config.toml
n_layer = 15
d_model = 768
n_head = 6
n_kv_head = 6
head_dim = 128
d_mlp = 3072
vocab_size = 32000
activation = "tanh_gelu"
norm = "layernorm"
norm_place = "pre"
norm_eps = 1e-05
positions = "learned"
qk_norm = false
attn_scale = 0.0884
bias = "all"
tie_embeddings = true
parallel_block = false
init = "uniform"
init_std_qkv = 0.0181
init_std_o = 0.00331
init_std_up = 0.0181
init_std_down = 0.00331
optimizer = "adam_variant"
lr = 0.000369
beta1 = 0.95
beta2 = 0.95
weight_decay = 0.38
lr_head = 0.00465
grad_clip = 1.0
warmup_steps = 246
schedule = "wsd"
decay_fraction = 0.807
decay_shape = "linear"
final_lr_fraction = 0.0
batch_tokens = 131072
seq_len = 512
doc_mask = false
z_loss = 0.0001
train_tokens = 1102000000
steps = 8408
dataset = "wikipedia_en"
Each number is 200 + 40 x the weight over its row's rms, rounded and kept within 0 to 999. Layers, rows and columns count from 0. The size before them is the row's rms in percent of the matrix's.

# layer 7 attention value, 768x768, rms 0.0149, rows 218-244, columns 0-255
104,179,229,151,246,189,233,191,165,143,188,186,156,210,116,254,205,214,94,252,216,199,246,103,243,266,113,189,178,235,296,162,267,189,157,149,246,172,269,148,179,159,248,224,194,218,156,283,166,183,186,87,241,217,201,201,185,141,185,184,219,254,242,174,234,147,188,222,199,230,143,239,173,222,172,128,214,249,184,247,182,170,174,211,261,175,213,183,184,187,277,296,181,121,167,199,204,225,184,150,168,203,218,178,272,170,234,201,226,210,220,279,161,257,188,207,232,189,216,145,232,186,195,157,183,241,167,186,187,222,226,189,185,203,197,204,243,208,219,193,171,192,213,272,210,183,256,217,260,142,215,177,205,198,168,162,211,170,166,283,141,205,186,197,233,230,154,182,181,224,172,264,263,252,257,152,163,210,163,138,151,167,268,238,242,203,284,180,211,230,239,180,179,247,198,186,247,253,247,179,171,133,186,212,279,232,113,243,228,213,155,183,250,153,258,152,266,264,150,136,195,232,203,178,181,227,244,171,181,226,208,156,227,143,165,145,234,215,164,177,263,249,180,233,260,208,149,223,189,198,199,193,144,198,232,287,206
105,224,124,182,147,258,229,140,211,272,147,201,238,230,159,165,237,210,179,251,120,190,247,189,227,186,225,112,188,227,215,227,200,224,182,281,249,150,194,161,219,202,229,205,190,145,182,217,147,207,195,274,169,225,154,202,211,232,175,224,189,153,223,180,211,125,160,225,300,206,203,252,258,140,243,266,189,220,198,156,239,192,164,145,179,279,203,190,158,169,157,118,204,208,191,130,266,154,203,169,242,197,192,219,239,172,234,193,239,131,200,268,235,168,197,199,233,205,209,208,122,230,118,289,215,184,243,111,197,146,189,244,233,162,189,263,190,235,151,224,179,201,228,214,169,171,182,218,174,293,176,189,138,269,151,232,231,245,225,174,165,206,214,238,165,173,208,187,272,159,121,138,247,160,227,135,220,238,159,250,132,140,212,202,170,180,238,273,102,234,286,142,204,177,214,198,209,173,191,199,257,198,258,142,234,276,172,187,161,272,251,241,259,128,268,255,240,217,212,219,171,141,227,187,268,246,250,178,200,192,193,205,207,207,223,265,165,199,151,195,188,284,265,158,129,138,202,294,171,257,313,236,198,262,164,143,285
105,243,206,156,193,193,137,187,121,240,316,169,146,232,222,265,125,181,193,230,229,175,230,230,224,185,184,158,239,168,209,175,274,155,249,161,140,223,168,146,142,237,145,178,106,154,168,171,167,152,145,197,210,139,253,213,225,202,196,260,165,190,215,212,206,174,244,308,200,260,165,149,276,180,223,150,182,142,199,189,193,180,186,230,201,190,131,162,185,202,194,230,172,228,194,184,220,187,232,201,198,180,213,157,166,169,135,121,187,172,210,177,154,247,204,231,278,229,177,200,154,256,141,156,259,184,269,174,152,181,209,209,193,238,208,275,172,192,160,207,239,188,212,175,216,229,225,226,228,242,257,129,262,220,200,169,186,204,193,204,114,170,166,215,208,123,187,188,209,189,195,229,235,192,166,245,205,231,218,184,208,163,258,177,244,203,196,118,156,206,191,152,243,244,210,226,190,312,214,200,186,175,190,224,198,180,193,139,152,246,163,225,198,228,189,166,135,296,217,158,218,168,177,194,258,159,235,240,151,213,219,195,174,269,218,202,233,124,302,229,255,181,165,107,254,208,250,123,163,149,307,212,217,225,163,160,189
104,187,214,217,160,160,193,223,154,212,256,177,261,181,206,148,158,145,143,219,179,205,195,244,135,206,226,265,264,240,180,204,173,191,280,231,223,220,233,241,170,175,200,235,236,154,194,168,245,170,248,192,236,207,213,224,152,249,260,237,260,182,241,288,209,242,244,278,145,247,197,265,173,185,254,131,224,158,212,235,118,178,96,117,180,248,224,209,178,163,174,238,227,224,205,209,187,187,184,242,221,259,192,235,173,222,214,171,268,229,242,206,160,200,290,217,164,131,183,215,234,249,210,343,230,241,173,155,201,226,158,281,239,175,189,204,206,209,238,170,161,146,237,140,239,192,144,179,141,156,196,159,158,159,227,139,202,196,191,181,228,199,191,224,152,190,145,195,148,190,185,223,166,142,172,145,144,190,122,267,224,180,203,177,229,225,184,210,224,151,287,209,222,242,221,178,227,136,244,123,194,95,183,184,283,153,178,222,188,179,173,197,183,227,210,231,190,207,160,225,231,213,144,248,72,165,246,247,203,149,112,138,257,218,209,220,187,139,181,189,117,237,154,295,185,202,209,192,223,235,229,192,157,181,201,218,149
110,108,152,200,148,186,208,219,216,204,204,115,229,242,202,162,258,221,217,146,184,160,189,199,196,210,212,109,176,167,108,151,262,109,225,227,153,252,151,220,222,267,224,176,168,201,149,244,262,241,205,184,220,209,215,144,263,218,172,232,218,158,261,197,195,253,264,256,257,132,245,198,172,155,164,132,215,195,252,224,215,167,164,210,188,171,183,227,254,237,245,180,190,252,209,223,209,184,180,186,260,154,199,183,236,168,257,170,188,237,280,283,118,177,282,208,223,202,262,195,186,131,181,201,224,188,280,126,249,157,204,197,145,246,220,208,214,174,207,163,152,142,241,196,163,176,141,186,227,203,188,117,242,230,191,170,242,150,169,138,224,161,108,248,215,122,254,149,228,183,206,134,213,148,217,263,209,216,182,180,143,208,158,190,114,201,216,255,80,223,260,249,196,177,180,233,138,157,245,205,174,183,194,201,265,223,233,249,187,266,156,260,159,227,246,188,127,204,210,198,199,160,196,196,217,164,237,134,154,160,180,190,245,234,264,177,229,153,236,160,147,210,191,128,164,211,142,234,163,196,198,216,249,217,180,194,233
107,145,269,221,229,227,181,138,270,156,217,217,228,239,144,151,97,196,162,144,141,184,126,181,242,280,152,189,226,253,180,211,183,136,168,232,250,138,241,256,207,239,229,252,131,219,220,186,223,262,196,239,176,273,191,163,191,132,260,183,185,250,228,124,239,143,267,138,209,173,201,220,152,200,203,106,234,202,225,143,222,236,170,232,179,215,164,170,226,176,212,175,224,184,114,202,168,230,167,162,240,215,178,199,156,158,219,272,112,181,169,217,243,259,238,163,170,220,189,144,199,143,233,230,240,228,175,217,254,155,195,158,219,164,213,172,212,201,128,174,168,217,199,208,164,212,261,171,216,230,207,127,189,260,142,175,205,186,265,149,251,227,142,177,243,143,271,190,206,183,167,177,210,197,260,225,227,165,195,188,208,289,248,213,139,202,226,210,201,197,230,255,180,211,225,207,141,175,209,233,175,189,234,147,237,229,244,229,211,198,238,170,232,127,215,270,166,164,296,228,262,97,186,137,189,229,232,157,207,228,223,248,240,215,219,143,274,172,173,188,206,165,246,164,154,196,259,157,212,259,208,170,200,213,236,236,177
103,222,196,188,72,160,238,224,240,201,153,146,199,227,208,229,244,251,182,304,226,161,203,237,163,247,200,172,91,178,200,216,207,244,146,121,251,207,185,129,186,189,251,149,150,208,261,214,110,153,195,273,193,193,271,184,186,241,183,235,152,220,215,283,233,201,248,189,234,192,212,250,157,273,175,223,198,196,172,181,210,88,231,96,211,252,123,257,187,261,128,132,228,151,194,174,149,179,214,128,182,194,203,197,197,235,215,213,258,277,160,198,196,161,121,214,187,228,223,222,181,231,181,140,163,260,212,156,216,186,181,259,170,140,153,198,162,227,212,167,191,183,186,213,201,211,227,206,291,197,219,166,238,243,164,193,151,195,172,272,249,264,182,226,190,243,135,259,212,192,206,158,159,182,232,243,188,198,161,141,117,212,178,169,197,158,238,199,142,145,187,224,212,132,176,175,194,168,194,231,179,120,156,171,238,180,139,180,195,226,225,201,203,258,163,216,199,161,242,153,223,176,215,129,136,204,241,184,225,125,144,192,161,224,219,249,202,251,173,246,251,199,175,245,210,212,235,241,173,208,215,222,174,247,171,177,233
106,199,213,208,161,165,147,177,200,206,234,278,228,142,214,186,190,167,199,264,147,260,276,220,107,123,226,158,267,218,223,225,147,204,194,285,230,233,132,165,175,244,258,181,208,156,243,214,193,116,176,182,208,195,199,234,261,213,194,239,262,190,268,218,150,191,174,214,171,284,162,148,253,252,189,245,242,296,187,226,146,222,203,239,268,221,189,177,182,186,268,224,253,240,248,167,225,240,183,221,158,182,205,210,213,212,207,160,190,161,228,158,194,190,200,207,155,166,246,241,161,217,127,190,195,145,202,181,246,193,243,251,195,252,237,181,257,186,229,241,263,161,237,163,261,198,165,196,270,229,175,159,222,254,176,208,189,270,209,184,230,217,163,179,194,230,182,163,168,157,166,239,222,173,204,120,196,213,199,211,164,243,249,196,160,255,143,256,238,216,232,113,247,237,214,164,246,196,185,156,218,208,231,227,148,170,204,144,184,200,173,197,185,137,287,211,189,136,229,194,198,196,219,269,256,124,262,262,202,197,165,146,201,227,187,218,163,251,216,195,180,192,232,253,210,170,135,124,203,238,262,194,243,163,206,155,186
109,249,268,207,286,194,176,205,133,200,236,226,207,154,104,206,163,220,159,163,187,221,166,165,194,192,202,205,161,210,217,275,167,178,256,147,222,211,217,290,228,197,293,209,182,256,197,206,167,257,163,285,210,254,178,150,204,215,139,201,254,188,184,160,248,220,256,242,154,236,205,145,204,154,303,279,188,180,230,187,166,136,268,188,297,136,268,168,145,184,220,148,235,214,218,195,284,170,181,181,253,229,218,174,128,125,189,191,214,193,128,152,159,182,241,323,141,216,156,199,224,164,172,232,187,208,179,168,159,245,202,204,174,215,195,222,143,169,220,234,170,249,229,229,184,242,193,241,166,216,208,216,221,136,171,234,138,241,273,292,133,217,219,150,229,189,191,179,289,230,175,210,229,159,174,129,140,263,245,241,238,219,185,209,189,203,218,232,153,281,209,254,234,226,163,207,155,109,169,184,266,185,216,141,140,216,214,158,225,186,185,224,144,139,213,170,254,171,215,196,262,127,163,266,162,155,173,164,226,232,200,163,199,236,188,228,172,206,141,149,185,176,247,138,204,86,204,246,145,280,153,198,193,227,163,143,204
103,185,226,176,214,133,214,204,224,171,245,146,297,178,224,178,211,174,156,271,201,250,207,169,260,279,165,186,237,189,178,189,200,217,274,203,235,249,191,209,234,185,211,255,242,217,129,216,217,127,175,109,176,155,149,209,153,235,252,180,167,186,231,249,184,299,161,258,215,145,255,209,256,298,130,190,204,190,250,136,236,200,205,181,218,182,209,190,182,269,157,184,174,272,203,210,241,227,229,205,200,178,194,261,114,227,170,167,219,244,253,167,150,174,166,207,173,199,119,215,197,99,205,140,206,203,171,252,164,179,206,219,215,153,176,202,190,222,232,150,219,135,192,192,165,195,232,215,234,158,183,276,169,176,257,202,234,209,145,219,212,144,175,152,128,155,228,189,220,286,192,207,144,198,227,273,184,126,220,196,187,174,217,145,218,235,231,170,218,191,192,226,231,125,216,216,168,142,235,159,174,253,201,180,185,265,156,201,251,170,167,182,218,124,209,191,157,201,200,262,208,233,234,216,227,231,166,203,220,121,248,227,196,232,203,241,195,135,235,238,162,167,211,210,288,240,186,169,261,234,168,240,188,260,209,245,254
097,206,211,237,224,176,142,242,253,260,180,196,224,203,231,182,213,149,240,233,229,163,151,217,163,249,314,169,158,135,217,235,181,246,219,153,157,224,232,197,208,207,215,231,162,213,149,185,222,163,169,274,226,206,225,193,208,248,172,208,317,148,227,208,198,253,169,218,284,205,139,224,215,268,224,163,195,100,169,262,163,170,214,179,235,220,230,158,212,250,152,166,225,186,232,194,172,206,263,198,285,206,218,232,216,224,181,160,184,190,144,235,204,215,238,214,238,207,115,281,136,216,188,252,255,193,205,181,254,185,212,183,241,175,269,206,191,262,178,218,146,200,271,148,224,243,170,220,110,139,156,140,155,180,160,184,237,203,221,201,124,194,226,180,154,216,105,179,142,210,235,242,188,176,140,129,150,228,212,204,259,203,226,165,254,240,147,180,247,162,117,148,251,221,184,242,242,213,156,185,163,162,204,199,216,223,229,157,212,239,165,169,203,244,236,222,127,220,231,287,216,178,215,191,222,171,202,198,254,218,183,239,260,211,124,248,278,218,285,226,274,165,204,167,184,196,194,177,127,142,240,212,192,179,205,139,228
107,133,205,186,209,215,223,212,266,259,256,240,234,230,153,234,195,181,216,174,177,215,196,191,230,145,212,270,177,206,202,147,203,105,201,253,214,148,130,202,266,189,154,186,152,256,293,167,231,285,230,192,209,191,179,212,230,186,241,195,269,180,210,223,173,220,176,158,241,193,207,190,137,234,190,174,214,179,206,143,190,186,227,131,171,206,244,217,179,149,184,229,231,212,227,258,172,185,166,221,209,224,193,249,107,142,231,218,233,187,245,172,156,198,162,274,171,163,207,206,266,100,241,213,216,185,258,283,197,223,268,167,195,225,202,194,252,215,228,254,239,194,245,161,238,178,124,222,215,189,155,247,193,172,249,160,191,226,173,252,198,163,186,128,205,167,185,162,235,170,225,292,216,204,226,148,207,213,211,142,248,202,135,197,190,203,158,158,227,254,227,322,147,166,223,120,258,123,195,240,182,157,172,188,205,213,302,202,289,114,142,215,190,210,228,224,232,175,226,201,198,165,175,178,225,138,224,220,162,194,222,130,196,213,268,241,135,256,142,252,211,210,216,231,214,189,114,198,183,198,105,152,237,221,236,139,155
105,205,215,200,205,183,245,217,226,133,189,153,208,206,261,203,131,242,219,288,196,182,238,150,142,225,161,144,228,271,236,256,217,248,158,166,170,191,136,219,179,197,255,196,211,173,247,167,162,151,205,205,167,252,168,198,245,181,196,146,210,223,133,219,178,253,165,232,77,194,256,160,171,236,279,253,155,206,191,204,199,191,206,196,190,196,175,187,159,196,193,243,189,141,312,211,180,230,228,146,166,213,206,201,218,183,223,173,297,171,207,214,238,182,308,217,203,202,226,108,195,283,189,253,156,205,171,173,280,219,155,280,272,187,185,197,207,244,188,180,247,206,204,224,184,237,181,202,182,221,194,205,175,170,199,271,187,263,173,264,206,231,271,236,205,188,99,178,243,178,157,210,268,218,172,164,224,211,183,217,153,164,137,192,242,212,235,258,127,216,223,232,192,287,203,243,187,223,204,175,227,185,181,170,236,158,199,247,197,220,223,135,182,206,215,192,289,180,211,195,186,187,192,272,231,217,197,213,184,185,197,134,194,161,254,268,213,204,128,124,189,194,160,150,148,112,230,186,196,251,235,154,203,207,214,207,236
104,134,225,142,159,196,178,278,178,193,166,199,272,279,196,198,178,263,236,125,142,160,207,241,223,182,210,226,185,243,253,205,140,173,223,169,233,232,174,164,204,153,152,142,210,143,194,151,249,205,273,211,217,194,156,216,202,119,174,182,263,181,211,218,275,252,297,293,232,217,239,201,197,173,165,254,214,140,167,212,151,247,166,147,179,250,153,164,193,227,244,207,192,184,212,162,220,264,209,211,249,126,191,253,184,199,261,150,170,205,238,172,197,197,152,177,161,176,155,162,191,230,151,229,188,178,212,285,195,266,262,189,162,241,247,270,168,162,238,145,199,211,165,298,230,124,216,156,201,170,185,168,143,176,217,168,304,205,183,203,139,218,181,196,195,252,151,239,143,119,151,218,164,114,223,241,244,242,179,257,137,223,193,197,121,229,185,280,152,262,244,197,169,226,231,176,226,170,260,208,214,168,208,146,259,241,200,129,196,192,180,156,159,241,224,232,164,259,261,176,183,237,159,221,220,251,241,174,206,208,191,158,153,127,283,270,181,178,207,223,212,245,244,208,258,218,236,226,227,172,234,160,158,240,208,173,157
099,181,182,224,156,165,137,307,236,299,222,231,206,172,219,166,165,129,270,158,181,158,174,224,146,219,233,180,198,215,115,254,254,224,161,251,138,179,215,232,139,181,151,158,249,184,136,271,162,147,213,139,240,237,272,256,277,221,209,205,207,238,199,215,155,208,194,204,175,183,139,230,144,241,192,234,233,274,232,205,175,207,225,223,268,177,276,208,203,210,219,193,153,234,140,248,189,132,191,114,172,197,210,156,264,164,169,233,119,182,237,189,278,254,171,124,136,188,147,234,175,182,208,152,257,199,157,195,184,227,193,198,160,136,246,246,148,194,200,209,209,225,267,164,233,195,157,174,178,208,255,143,222,176,239,214,263,166,229,277,204,160,230,276,190,190,190,246,243,205,131,228,253,227,185,146,243,152,240,236,246,279,247,245,252,248,191,180,140,160,216,169,208,272,191,221,239,238,225,204,225,236,209,257,182,175,217,160,244,252,195,249,158,160,198,173,144,255,163,189,266,210,223,191,209,225,183,214,198,222,206,227,215,194,221,200,247,174,215,214,259,195,133,177,254,264,216,248,110,205,243,186,239,147,202,245,201
113,256,213,202,171,200,119,126,174,259,231,167,199,191,176,260,205,196,151,158,210,238,171,226,174,153,240,236,188,233,172,161,285,178,266,257,163,203,165,183,217,118,192,226,237,159,220,187,277,215,253,142,161,117,165,222,194,234,111,280,260,200,222,120,141,240,229,193,144,132,142,178,270,205,218,268,176,116,186,140,141,216,223,241,226,209,165,203,244,242,245,187,219,181,211,178,189,218,182,160,191,240,177,135,124,126,216,166,181,252,247,186,176,249,179,185,147,173,228,236,210,133,188,165,223,142,163,151,211,232,246,187,172,193,175,181,175,235,215,258,196,242,183,233,130,311,217,208,220,160,143,234,168,148,206,219,195,234,186,241,162,221,192,168,143,206,209,212,220,191,193,308,243,178,233,166,200,160,238,212,247,218,257,223,159,242,209,171,227,249,237,243,182,158,128,233,193,173,163,263,191,255,235,214,248,166,233,225,204,167,142,143,125,209,204,153,144,211,170,197,176,141,229,215,272,173,225,210,175,181,241,221,175,232,244,232,179,161,242,168,214,248,233,251,226,218,209,258,170,186,164,161,186,250,223,193,196
107,125,275,212,232,171,180,188,207,332,247,286,181,241,208,223,229,228,151,132,182,162,188,140,230,234,212,247,243,231,212,237,178,230,225,163,217,219,191,238,221,187,171,222,251,220,205,196,181,185,198,234,177,182,234,221,179,246,153,187,233,218,126,158,211,197,153,139,228,245,222,173,186,253,185,169,198,245,207,202,255,215,246,224,203,170,221,212,188,262,195,192,242,177,126,176,263,182,218,170,117,219,174,153,168,138,165,269,171,171,129,145,148,190,194,229,183,219,215,259,191,156,194,175,161,193,153,187,226,213,238,193,196,244,158,259,222,235,280,238,207,185,229,251,211,234,231,209,210,148,167,256,208,180,225,199,257,243,249,174,224,168,193,112,235,146,228,207,153,228,253,188,263,276,181,196,193,235,133,190,231,260,171,152,169,216,213,173,301,193,177,160,220,116,258,186,225,171,210,257,181,163,183,170,184,138,174,110,204,132,275,120,250,270,185,191,111,229,214,197,243,219,194,234,132,132,183,205,180,153,168,144,157,231,209,180,289,203,179,266,129,168,279,171,221,217,243,245,212,203,243,169,280,227,204,203,234
101,262,216,192,95,184,203,217,178,276,302,124,180,116,211,262,272,189,143,208,204,231,206,249,174,131,189,166,253,143,187,133,177,192,228,245,203,225,155,207,225,214,193,227,226,160,229,196,235,148,258,250,209,138,218,100,180,223,176,230,173,121,234,274,158,190,222,179,192,232,223,167,238,153,184,158,243,184,225,185,170,159,151,193,214,236,219,217,209,261,240,159,193,216,181,285,248,229,231,210,229,177,219,267,206,168,177,219,246,243,190,223,221,169,172,226,257,163,211,251,288,222,190,105,160,223,133,255,132,218,259,217,210,139,202,182,248,174,298,210,202,212,186,260,156,152,212,227,233,224,232,187,203,181,188,248,183,140,173,187,167,223,195,260,261,242,169,182,151,165,201,156,160,165,266,230,166,188,159,316,164,147,215,287,196,135,248,196,181,221,228,87,172,135,239,196,133,205,152,190,220,133,150,234,180,174,139,261,162,206,186,259,201,124,180,172,207,159,192,201,228,144,195,223,162,287,213,179,205,238,195,132,250,185,140,200,171,181,124,278,154,246,189,246,264,213,219,199,208,251,162,230,107,224,282,263,160
108,305,247,194,222,217,172,193,217,279,214,195,185,211,262,166,143,231,185,210,188,199,221,149,215,191,244,228,235,210,233,197,133,183,257,164,166,193,165,216,253,191,265,252,213,202,196,202,187,129,208,217,180,164,253,192,188,256,125,265,208,202,173,214,233,232,229,238,150,209,227,131,173,269,273,169,210,182,147,246,207,117,159,216,237,210,244,224,227,167,238,193,177,207,166,255,216,158,203,177,168,189,216,208,171,221,160,187,292,203,215,202,168,240,189,299,209,158,229,193,192,198,190,208,192,172,143,134,255,218,207,265,229,206,183,219,195,163,242,237,140,234,226,129,201,189,242,235,267,238,196,190,183,161,234,233,194,236,197,251,226,230,189,226,184,164,140,260,228,209,214,184,182,252,169,236,202,186,169,202,216,242,255,189,226,180,306,171,182,225,212,165,231,222,240,204,133,151,173,206,144,144,148,145,224,143,221,144,112,223,127,191,185,84,216,127,198,235,158,220,131,142,211,254,160,207,147,154,238,176,181,237,168,194,211,233,203,184,209,148,188,155,243,207,231,178,250,279,205,264,204,175,166,198,206,203,177
101,236,179,166,172,196,189,154,215,213,249,170,234,238,169,168,158,239,174,179,184,244,193,193,184,188,210,177,169,105,288,209,223,229,232,260,220,191,211,200,170,252,257,199,225,222,233,199,243,221,208,152,173,209,219,176,211,214,150,225,95,214,255,175,268,262,193,174,175,173,172,110,213,211,224,236,199,200,241,208,269,228,203,187,158,254,217,219,254,196,134,140,187,211,197,180,189,234,152,174,139,211,198,222,239,203,189,199,179,159,175,190,189,119,214,186,229,168,189,185,137,154,252,97,130,158,186,241,164,206,162,211,163,207,140,161,266,184,112,177,183,189,210,206,214,192,232,218,300,146,147,233,177,190,192,179,128,195,228,255,285,214,176,145,119,216,168,227,230,227,186,235,161,312,268,256,213,166,275,199,209,216,263,212,251,218,238,144,184,175,186,222,216,231,245,200,134,273,180,221,146,207,190,237,159,203,239,270,160,156,165,163,211,183,192,275,233,181,245,156,165,238,204,179,186,207,238,141,217,185,204,158,171,209,196,171,213,284,237,200,185,218,147,142,180,215,216,260,225,193,118,173,279,173,175,237,222
107,167,234,192,202,204,229,215,231,164,283,262,136,223,268,212,154,232,183,170,198,240,164,193,197,199,183,151,236,213,247,205,141,264,240,163,279,263,172,232,167,223,111,192,167,240,168,230,241,107,104,224,147,233,209,208,187,158,205,196,181,184,203,233,158,231,152,213,249,244,188,146,254,216,114,194,142,185,148,219,218,224,165,207,177,166,115,249,232,125,258,237,169,59,149,181,195,241,220,206,106,210,186,242,188,136,117,225,196,168,171,217,233,150,134,217,142,161,237,237,118,240,164,130,208,125,255,212,209,245,232,187,220,219,148,195,234,171,250,212,184,157,214,179,224,176,212,162,102,165,191,191,143,254,279,200,242,153,231,133,157,205,264,214,173,176,133,158,221,216,207,206,156,173,174,174,156,216,166,252,184,236,234,231,238,220,162,153,218,204,219,154,181,196,276,180,152,190,170,173,234,217,143,162,150,168,259,156,194,236,258,175,214,194,243,191,174,211,242,180,252,239,159,256,193,229,169,220,172,243,187,223,179,193,186,221,199,169,143,161,178,194,164,244,284,200,251,220,166,141,159,210,218,201,255,283,253
108,226,231,154,196,221,154,253,170,251,223,183,204,207,194,178,227,174,178,192,137,206,188,139,207,157,254,203,264,323,234,163,136,206,231,197,215,163,125,272,314,156,139,181,222,146,234,257,218,142,264,280,181,191,192,195,181,230,221,235,167,166,151,149,212,200,108,240,222,163,162,205,125,211,185,209,232,213,189,221,167,140,218,254,216,152,278,166,149,181,226,206,146,204,188,275,220,218,196,218,192,205,210,208,233,210,194,185,173,204,250,277,206,210,206,242,188,206,217,160,208,161,239,155,260,231,207,212,115,130,197,241,163,94,184,145,187,197,246,198,252,157,232,217,124,167,150,164,218,245,194,176,224,264,266,219,273,161,211,158,100,139,126,238,202,130,173,218,218,236,215,203,193,148,211,195,187,187,199,224,197,272,209,140,215,169,254,146,183,215,151,178,193,208,168,250,150,230,209,257,220,268,187,151,214,200,165,214,239,126,169,274,193,214,202,135,91,288,178,250,147,187,194,204,242,135,203,90,180,235,211,239,179,250,216,204,201,205,203,193,179,208,219,184,187,306,274,189,132,206,181,219,241,183,251,238,167
101,173,233,177,234,203,177,206,201,187,141,156,207,202,177,208,236,207,189,179,232,191,193,260,227,225,153,155,165,134,168,173,208,199,137,242,177,215,170,211,174,188,211,191,203,238,176,204,284,218,242,191,173,194,242,155,161,215,283,239,241,198,209,266,181,212,231,223,225,219,273,219,169,195,170,172,194,201,183,222,232,184,290,244,247,142,126,265,253,233,242,109,231,215,205,236,228,170,223,179,204,227,177,187,84,192,191,245,160,211,138,199,187,113,126,202,177,152,137,176,267,182,215,162,181,164,207,236,234,132,213,185,203,175,216,232,205,195,255,172,224,258,217,230,163,99,188,198,179,224,185,284,167,175,166,208,163,226,180,166,251,229,173,198,232,245,225,212,136,152,189,216,205,136,214,165,173,183,120,268,230,137,99,184,100,167,116,260,190,191,219,245,171,145,133,190,246,132,156,265,214,158,230,248,230,243,203,218,224,205,202,288,168,214,192,191,183,179,163,104,256,242,200,213,131,251,222,262,163,149,137,131,311,174,263,260,161,196,161,231,168,210,199,159,134,209,156,197,190,266,153,180,192,145,258,144,198
100,182,202,240,204,218,232,238,206,212,200,232,250,175,143,167,236,196,161,246,211,229,228,200,210,178,161,191,241,217,110,157,170,195,105,203,231,228,181,222,233,156,256,200,288,256,216,171,242,147,202,233,221,209,200,235,194,164,261,184,136,96,234,215,192,216,257,166,221,215,193,189,231,242,177,150,184,163,256,159,191,215,185,183,141,190,226,243,199,186,182,303,182,201,153,168,135,231,191,295,198,211,170,235,211,196,249,200,133,205,195,203,80,190,194,179,241,169,188,196,167,206,138,125,180,233,223,240,202,208,162,140,158,171,141,134,188,209,162,177,203,143,112,193,205,195,244,154,180,194,209,260,185,229,315,249,255,174,190,176,195,211,168,237,232,148,267,156,207,255,245,146,172,119,150,244,206,204,259,191,232,154,180,229,209,173,187,157,249,217,263,200,201,160,213,208,157,202,242,201,184,204,212,164,120,219,197,221,266,227,220,170,158,253,162,158,151,216,128,225,207,282,202,173,165,148,144,303,197,216,255,164,202,169,261,192,191,194,157,186,145,143,205,248,204,142,207,221,194,202,253,193,183,129,186,185,200
102,249,231,157,179,167,145,284,211,141,202,205,193,231,225,255,127,151,217,210,249,162,143,163,300,277,182,142,120,179,283,206,120,189,167,139,209,213,236,208,222,211,238,179,138,178,93,190,174,164,227,199,213,173,191,165,100,218,235,163,244,211,209,202,221,208,196,195,196,215,174,150,251,184,257,148,259,200,240,195,239,257,240,211,163,200,130,182,126,182,160,165,247,245,152,203,202,219,184,140,200,253,214,207,161,121,182,215,230,250,153,238,259,171,224,223,163,225,137,220,245,237,242,140,173,149,113,195,176,231,236,218,157,184,209,198,172,244,226,200,197,202,166,261,225,132,257,239,215,204,214,153,208,259,210,240,177,134,148,227,210,159,248,151,192,216,215,205,180,208,166,210,211,224,195,148,202,179,135,179,222,171,197,143,162,216,238,209,217,237,160,226,199,158,230,192,286,217,176,178,215,211,170,183,235,215,111,210,149,136,201,242,213,217,250,201,187,215,169,147,192,191,216,183,237,224,133,202,244,203,227,222,117,180,183,111,161,178,211,201,208,253,196,227,262,222,242,153,175,197,119,223,184,199,151,224,218
112,201,221,233,242,177,255,178,142,271,229,251,177,149,156,259,224,183,169,162,208,198,152,212,214,157,154,176,208,242,163,207,251,179,220,262,207,213,145,181,147,190,218,209,189,205,187,233,277,249,258,212,187,203,235,231,213,221,162,181,212,164,240,169,201,232,225,143,161,190,206,172,174,193,223,238,199,174,262,232,205,183,206,169,195,232,199,205,217,173,188,277,187,241,165,270,177,200,134,132,128,243,205,182,175,171,217,249,202,231,241,165,184,219,200,204,169,184,232,282,235,143,248,205,136,162,172,183,197,262,178,153,147,180,231,151,182,159,208,189,185,201,270,180,153,282,180,179,254,233,235,184,144,130,289,179,178,158,242,185,217,202,164,155,180,201,215,171,157,159,168,189,233,245,223,257,210,273,161,273,264,205,177,219,208,251,135,184,248,256,293,236,198,142,178,116,232,119,245,150,172,154,237,159,149,196,219,143,173,150,202,164,197,254,187,136,104,223,213,181,202,194,217,138,142,229,215,246,227,208,194,217,149,225,150,176,151,167,152,150,239,246,232,188,305,214,226,255,248,209,181,156,154,248,217,176,250
105,115,154,183,175,257,174,210,254,100,189,261,129,235,150,153,224,246,222,218,243,174,109,181,254,135,116,205,192,186,243,215,253,203,126,150,195,109,194,178,123,226,158,166,228,206,184,234,157,210,197,240,170,222,189,144,155,172,235,260,145,212,187,177,180,177,248,249,256,264,300,167,235,178,167,168,235,190,240,245,212,271,199,190,177,213,242,208,216,225,205,262,199,191,181,216,221,235,166,226,168,153,182,214,207,184,207,160,167,228,156,241,121,210,185,259,254,227,244,259,131,214,184,224,174,173,239,225,152,181,136,230,252,167,229,219,151,173,130,224,255,163,269,163,196,179,226,175,179,185,237,164,253,159,225,221,188,224,220,221,192,123,253,155,159,201,205,167,197,272,198,263,311,247,197,204,172,213,269,155,209,164,212,185,215,231,204,144,209,153,125,194,163,199,217,173,130,266,182,175,201,208,212,209,173,276,146,312,259,181,174,294,214,216,201,223,179,196,186,149,185,156,144,209,173,194,170,204,169,154,209,255,271,237,156,235,154,203,209,214,231,143,228,165,146,268,235,173,170,157,134,239,172,131,164,181,230